config = dict(
    norm='rmsnorm',
    seq_len=384,
    doc_mask=True,
)
Each number is 200 + 40 x the weight over its row's rms, rounded and kept within 0 to 999. Layers, rows and columns count from 0. The size before them is the row's rms in percent of the matrix's.

# layer 4 MLP down, 256x1024, rms 0.118, rows 0-50, columns 448-511
101,215,187,223,227,195,203,162,141,199,208,233,239,140,186,141,162,221,169,172,186,278,225,216,245,250,166,208,144,211,155,255,170,157,159,226,136,211,196,273,206,192,141,185,182,214,261,169,147,204,318,165,152,222,137,149,169,129,172,187,231,188,170,200,196
101,192,200,193,211,189,229,149,211,221,144,230,146,212,219,251,231,178,293,249,187,256,188,232,114,212,220,249,165,212,143,106,210,256,197,212,196,174,222,199,193,206,191,194,135,172,242,259,225,202,189,195,153,154,185,156,156,196,150,211,188,153,221,211,237
104,215,170,203,231,191,230,200,223,201,226,209,180,112,214,126,227,200,210,204,192,188,207,161,287,277,156,175,107,169,193,165,201,236,190,162,132,135,213,221,241,172,218,189,252,240,224,233,176,135,182,227,114,217,205,244,309,242,175,261,191,217,150,240,201
102,160,219,226,249,194,250,134,175,184,186,190,270,218,177,203,203,237,185,163,218,144,158,231,141,188,246,202,173,283,199,215,196,178,179,249,191,166,191,260,240,173,179,186,217,256,136,212,173,261,233,184,229,241,164,162,214,170,198,198,140,83,205,212,115
105,226,198,233,216,234,227,251,202,262,255,211,258,131,150,192,174,135,163,127,240,117,223,183,252,244,196,172,233,241,208,215,184,249,117,169,220,136,248,230,241,139,189,136,165,206,258,325,212,186,216,238,284,241,208,237,202,156,161,206,149,193,210,157,195
108,205,194,178,160,209,175,208,201,94,235,218,183,189,168,229,175,213,163,188,205,190,182,174,273,168,172,249,200,174,229,172,135,208,151,314,168,202,208,278,165,211,319,188,174,223,156,216,176,191,200,221,261,185,207,215,228,192,229,152,189,178,164,117,150
100,190,228,205,190,273,296,232,244,200,128,203,199,252,242,218,188,181,227,319,239,218,147,189,109,236,201,188,187,216,197,207,252,158,184,148,221,148,177,216,268,296,146,232,180,180,187,177,269,187,215,114,164,204,227,201,222,170,184,218,244,247,168,242,212
098,190,205,234,186,220,161,221,191,182,177,265,197,264,217,257,329,165,222,198,160,269,263,198,282,179,204,262,221,165,173,160,198,207,220,236,215,281,122,139,189,205,205,163,193,169,158,252,202,207,164,241,156,207,226,203,170,186,157,152,202,188,240,183,172
101,162,239,260,135,188,182,208,194,332,191,209,260,227,210,141,223,165,209,195,162,191,162,210,215,231,216,213,207,171,207,140,180,153,187,117,128,254,186,236,198,165,197,216,162,186,166,225,209,175,182,185,233,170,144,207,128,200,215,164,214,232,222,197,180
100,214,184,114,211,218,246,189,195,206,193,240,204,259,208,201,190,186,189,179,212,206,244,190,189,100,254,169,147,159,134,224,177,163,256,187,193,214,149,249,97,215,213,238,216,271,198,178,258,125,232,229,220,248,235,203,187,176,218,228,194,149,286,246,200
101,232,150,144,222,225,226,236,161,159,251,215,56,221,154,206,173,179,254,218,170,187,187,199,252,136,214,197,330,167,210,288,102,155,171,216,100,206,180,267,171,293,209,249,229,201,204,220,208,210,173,225,178,93,194,195,173,241,176,167,288,154,170,142,242
099,139,214,218,234,230,192,231,182,189,156,216,246,181,211,221,256,212,187,179,210,146,219,169,203,192,275,235,177,217,166,152,216,264,197,204,222,233,249,144,194,240,205,180,169,181,256,144,222,261,201,158,212,220,170,243,218,157,189,174,255,276,179,230,239
102,48,247,154,165,197,142,187,155,245,140,185,175,181,233,181,214,136,224,160,181,160,247,173,169,191,226,187,171,190,144,86,176,190,261,181,199,152,173,277,206,204,210,207,202,159,177,255,207,167,242,202,203,181,237,217,198,130,182,184,282,139,257,160,236
098,168,167,258,176,156,199,308,165,202,286,158,210,161,186,201,210,276,177,221,205,229,267,208,223,284,211,173,143,241,157,188,143,164,206,169,251,137,149,191,178,179,201,170,184,216,176,125,198,162,157,226,206,263,186,239,205,225,206,161,234,198,253,179,199
103,150,143,268,146,191,192,221,191,190,221,184,221,231,212,159,202,225,180,141,144,196,168,193,197,244,252,231,246,166,182,164,151,233,140,176,103,178,214,197,138,210,135,213,178,152,229,233,256,253,263,170,206,274,138,156,187,187,211,186,217,163,208,204,204
100,167,226,245,188,148,198,235,225,185,184,246,205,202,177,254,155,181,211,272,247,228,196,190,103,210,227,207,230,245,221,156,217,212,250,240,202,279,164,168,225,207,166,224,211,260,226,198,217,158,247,241,187,245,227,266,196,198,208,215,220,206,129,194,225
101,266,214,154,197,200,193,230,208,157,179,176,185,166,169,256,164,137,208,235,167,138,172,170,225,199,205,215,223,235,134,216,168,215,228,209,162,160,124,142,169,258,141,174,206,169,226,194,165,164,257,199,265,156,207,196,148,101,193,251,172,198,233,199,220
134,188,235,208,206,219,209,254,203,261,250,190,166,198,146,240,244,228,230,261,120,188,207,237,246,234,148,161,200,225,193,204,204,187,198,209,200,155,214,217,194,176,213,197,167,221,341,174,127,151,222,230,231,205,266,259,237,183,237,107,209,253,157,227,196
099,168,218,216,231,195,194,175,187,239,170,218,204,153,168,135,142,209,181,165,209,293,175,200,193,178,251,201,229,53,188,153,198,249,172,205,221,202,198,196,152,218,101,218,154,215,165,162,176,164,181,220,167,178,174,257,202,184,184,163,260,164,226,179,265
099,199,204,223,159,186,107,228,192,133,191,204,165,204,209,223,247,214,259,218,185,162,225,168,308,167,146,197,230,194,168,197,181,226,186,214,243,184,210,207,164,198,218,219,182,256,233,244,235,228,224,198,200,178,229,171,274,221,199,151,143,177,155,238,189
100,197,217,223,212,200,171,142,200,289,181,129,285,264,199,116,219,145,175,193,243,285,202,201,182,165,204,246,189,189,161,182,236,163,118,243,227,172,69,198,225,190,172,220,222,212,193,202,217,191,129,231,173,188,191,251,127,253,173,231,192,178,204,205,177
100,146,208,158,201,168,244,227,125,288,173,200,210,270,184,164,205,94,233,253,209,185,236,111,226,228,153,190,176,223,205,269,143,175,227,250,185,177,178,163,251,151,168,197,222,162,231,238,218,190,209,194,233,220,204,246,167,192,145,182,142,168,117,192,215
100,231,176,211,221,200,135,208,212,215,194,205,209,253,158,181,208,191,136,187,100,322,183,236,155,139,207,159,168,108,223,155,242,192,188,172,236,160,187,239,223,167,148,179,276,152,169,192,194,256,213,181,169,164,164,179,179,200,172,234,208,203,241,187,222
101,241,207,150,242,267,231,199,256,229,197,169,197,169,153,236,281,220,210,154,299,253,149,162,195,219,194,271,222,191,182,191,231,152,181,228,252,132,171,147,224,111,225,191,211,189,194,283,145,263,221,208,255,257,154,209,185,242,210,173,170,212,225,190,228
100,277,143,177,219,200,215,205,141,305,228,239,179,150,238,198,263,265,205,216,240,157,194,187,194,147,262,158,223,229,213,167,142,233,211,214,239,220,156,179,246,177,177,197,229,193,203,138,196,268,239,205,188,178,154,217,174,180,233,256,107,191,151,154,215
101,229,215,181,277,177,231,232,181,230,222,238,208,258,155,180,220,278,178,131,241,164,121,165,217,145,222,197,208,113,197,209,231,162,176,160,195,192,219,156,231,125,172,182,227,154,270,193,209,234,120,150,134,218,264,198,222,239,168,211,158,196,172,250,238
098,266,203,288,204,147,143,188,200,214,258,234,233,214,197,235,156,181,241,201,164,174,230,245,182,238,211,196,165,175,194,172,172,278,176,228,216,137,152,199,182,193,131,167,220,221,199,205,219,162,168,229,245,242,164,262,173,261,224,236,243,211,226,168,205
099,211,162,195,207,214,125,207,202,261,164,259,128,162,241,226,207,248,180,215,197,134,236,194,209,252,190,135,218,277,176,151,223,244,165,136,217,185,195,214,201,178,218,125,163,123,255,230,178,105,242,231,209,253,231,165,267,173,279,174,236,225,178,190,307
098,173,196,173,180,233,158,211,153,201,176,174,226,122,178,213,184,203,141,176,204,97,136,199,176,254,190,212,235,203,163,284,258,234,236,236,165,201,245,249,119,294,262,219,306,189,174,212,220,214,218,182,273,256,204,188,201,261,226,245,185,194,180,263,183
098,158,216,254,240,220,188,183,189,166,140,221,211,94,214,209,175,146,224,198,310,167,101,212,162,192,136,211,258,233,176,201,194,251,269,248,223,182,194,198,199,217,202,172,164,188,221,170,187,140,200,139,208,195,215,179,200,186,210,218,155,221,131,203,166
099,240,180,245,178,216,200,167,286,199,223,106,194,190,181,209,148,178,190,189,241,222,199,168,178,138,185,179,205,212,186,228,181,249,158,172,249,209,162,259,190,122,180,190,188,198,236,278,219,189,200,195,156,169,227,155,219,187,182,196,173,206,209,165,269
102,162,188,229,202,251,227,194,233,192,186,132,217,203,215,192,218,178,98,252,254,123,220,177,239,163,210,171,201,209,181,179,183,211,202,250,272,244,216,257,274,176,213,216,252,294,172,167,187,190,216,193,151,205,212,193,197,252,205,119,222,232,194,219,255
101,169,176,273,182,182,206,210,278,258,272,234,223,224,171,178,262,226,198,185,156,214,267,254,248,193,143,241,219,207,234,174,221,177,152,175,220,184,227,156,233,204,203,228,223,210,194,264,215,194,240,235,178,98,188,218,137,244,190,255,148,172,200,221,184
099,172,188,209,192,242,195,181,203,222,185,250,197,212,126,220,201,256,166,156,202,251,193,219,246,197,186,147,180,118,278,172,249,243,198,156,201,210,231,267,184,160,181,235,211,203,192,190,185,183,218,257,174,166,212,266,202,228,183,184,127,162,197,190,284
099,227,234,187,190,246,177,221,175,264,173,167,250,197,243,207,224,188,240,126,180,219,51,157,134,199,241,187,220,164,223,237,204,250,210,161,187,236,208,226,221,213,240,201,210,160,199,192,179,223,165,198,188,208,227,167,214,244,106,202,248,273,187,202,160
099,275,180,250,109,148,118,243,201,171,186,257,267,151,169,274,201,165,229,228,237,157,216,226,218,198,185,170,268,180,217,178,206,155,224,313,239,210,121,148,141,185,224,179,142,278,261,170,199,267,186,158,189,157,226,268,160,244,116,145,211,207,254,178,148
104,236,250,142,200,205,200,262,179,202,154,132,128,168,209,242,191,199,177,175,199,144,190,220,161,258,267,178,168,216,209,230,256,117,234,224,255,252,194,143,231,185,229,216,255,232,186,121,138,266,252,142,139,205,120,225,176,207,185,174,203,249,298,217,166
100,256,211,183,232,264,179,210,264,98,122,128,233,172,206,227,200,213,170,213,212,225,135,231,263,118,146,193,233,230,209,229,166,211,196,214,202,142,188,109,183,226,231,237,225,239,202,213,180,198,237,168,178,122,230,206,214,208,204,202,176,248,234,158,140
096,168,180,214,140,164,234,201,137,255,147,156,221,207,227,228,227,194,269,167,220,318,137,252,191,188,190,192,221,229,156,145,200,181,278,258,177,246,167,194,208,200,232,196,177,212,216,209,223,184,178,211,248,154,145,222,191,171,184,194,216,203,190,186,208
101,184,201,147,194,177,208,165,168,202,180,192,223,166,194,212,268,213,264,238,222,179,103,248,181,189,182,193,216,177,188,145,214,172,231,193,241,157,202,161,192,182,225,262,100,154,245,118,237,217,272,215,304,247,223,237,177,179,156,188,207,223,132,205,249
101,164,224,111,200,211,243,161,235,127,243,143,191,189,209,250,261,159,204,256,254,158,210,184,163,206,227,168,219,163,262,124,183,171,268,192,226,220,154,156,192,139,147,166,178,213,256,244,264,185,223,152,202,193,159,199,197,205,252,196,189,202,201,207,232
100,229,163,195,282,231,236,200,130,230,171,219,217,246,147,176,265,208,197,217,186,236,202,190,191,196,240,172,207,272,177,178,165,214,125,203,65,237,212,209,236,275,208,210,162,217,197,284,182,248,193,183,259,182,205,227,235,229,263,156,127,151,175,182,202
099,232,216,185,199,233,140,227,152,111,189,244,177,241,163,194,157,203,213,180,190,206,232,172,239,273,172,276,226,147,206,163,180,224,243,186,158,202,177,236,171,264,228,262,220,164,133,231,254,186,181,253,180,211,164,243,202,214,258,208,227,212,207,203,161
100,163,185,148,238,198,217,215,204,184,243,137,181,178,137,190,239,245,185,222,189,225,187,194,242,153,196,167,165,112,150,208,176,200,177,186,185,165,204,173,250,196,156,226,215,199,240,203,167,176,207,154,199,205,226,143,232,243,180,227,275,223,145,198,174
097,255,260,177,221,238,215,226,213,173,183,194,229,206,211,269,203,211,238,102,297,220,249,233,128,198,256,129,243,126,200,284,187,187,132,244,227,154,238,197,151,211,178,242,208,170,170,159,292,244,131,227,197,202,239,187,211,222,177,213,187,152,201,206,183
097,202,176,180,215,165,262,168,125,218,132,190,220,233,271,197,157,243,225,119,210,195,196,213,159,196,186,206,84,211,169,223,148,176,181,273,212,183,143,169,245,159,208,88,163,189,196,190,202,181,117,133,246,257,184,223,172,218,123,181,273,155,135,197,190
100,172,172,243,235,204,272,244,192,270,214,265,160,283,237,238,219,255,135,237,227,120,200,212,166,228,260,224,204,259,204,253,184,210,214,160,233,183,177,284,179,220,220,152,207,167,256,154,195,216,281,177,226,245,260,139,128,181,207,176,199,263,133,172,176
099,233,156,176,263,191,146,221,247,224,104,169,200,199,179,131,237,191,183,168,250,191,219,218,241,207,225,138,143,224,182,252,148,184,110,166,248,229,215,251,127,125,230,229,146,201,210,189,129,176,158,163,212,170,216,157,205,191,182,204,205,212,175,238,211
095,165,168,201,217,233,244,239,248,227,132,253,207,189,157,199,182,195,179,191,225,199,151,219,225,217,238,174,248,184,124,162,258,162,239,155,223,128,187,183,171,209,194,217,201,209,216,251,196,150,234,183,141,253,214,188,199,166,206,212,177,147,127,239,117
099,145,156,222,218,242,256,136,241,265,254,148,205,213,227,211,235,168,166,240,247,258,158,229,211,214,131,114,246,180,218,172,233,226,270,208,189,133,271,243,232,164,208,212,178,173,196,129,292,152,161,161,160,147,181,269,195,191,200,201,170,181,174,227,228
102,166,203,156,297,189,211,199,184,206,226,231,181,157,131,254,191,183,198,206,260,250,133,217,225,215,222,164,164,201,221,242,177,163,207,241,187,236,229,338,229,161,212,216,203,235,154,187,176,198,186,140,231,184,269,158,196,218,182,197,191,197,141,248,141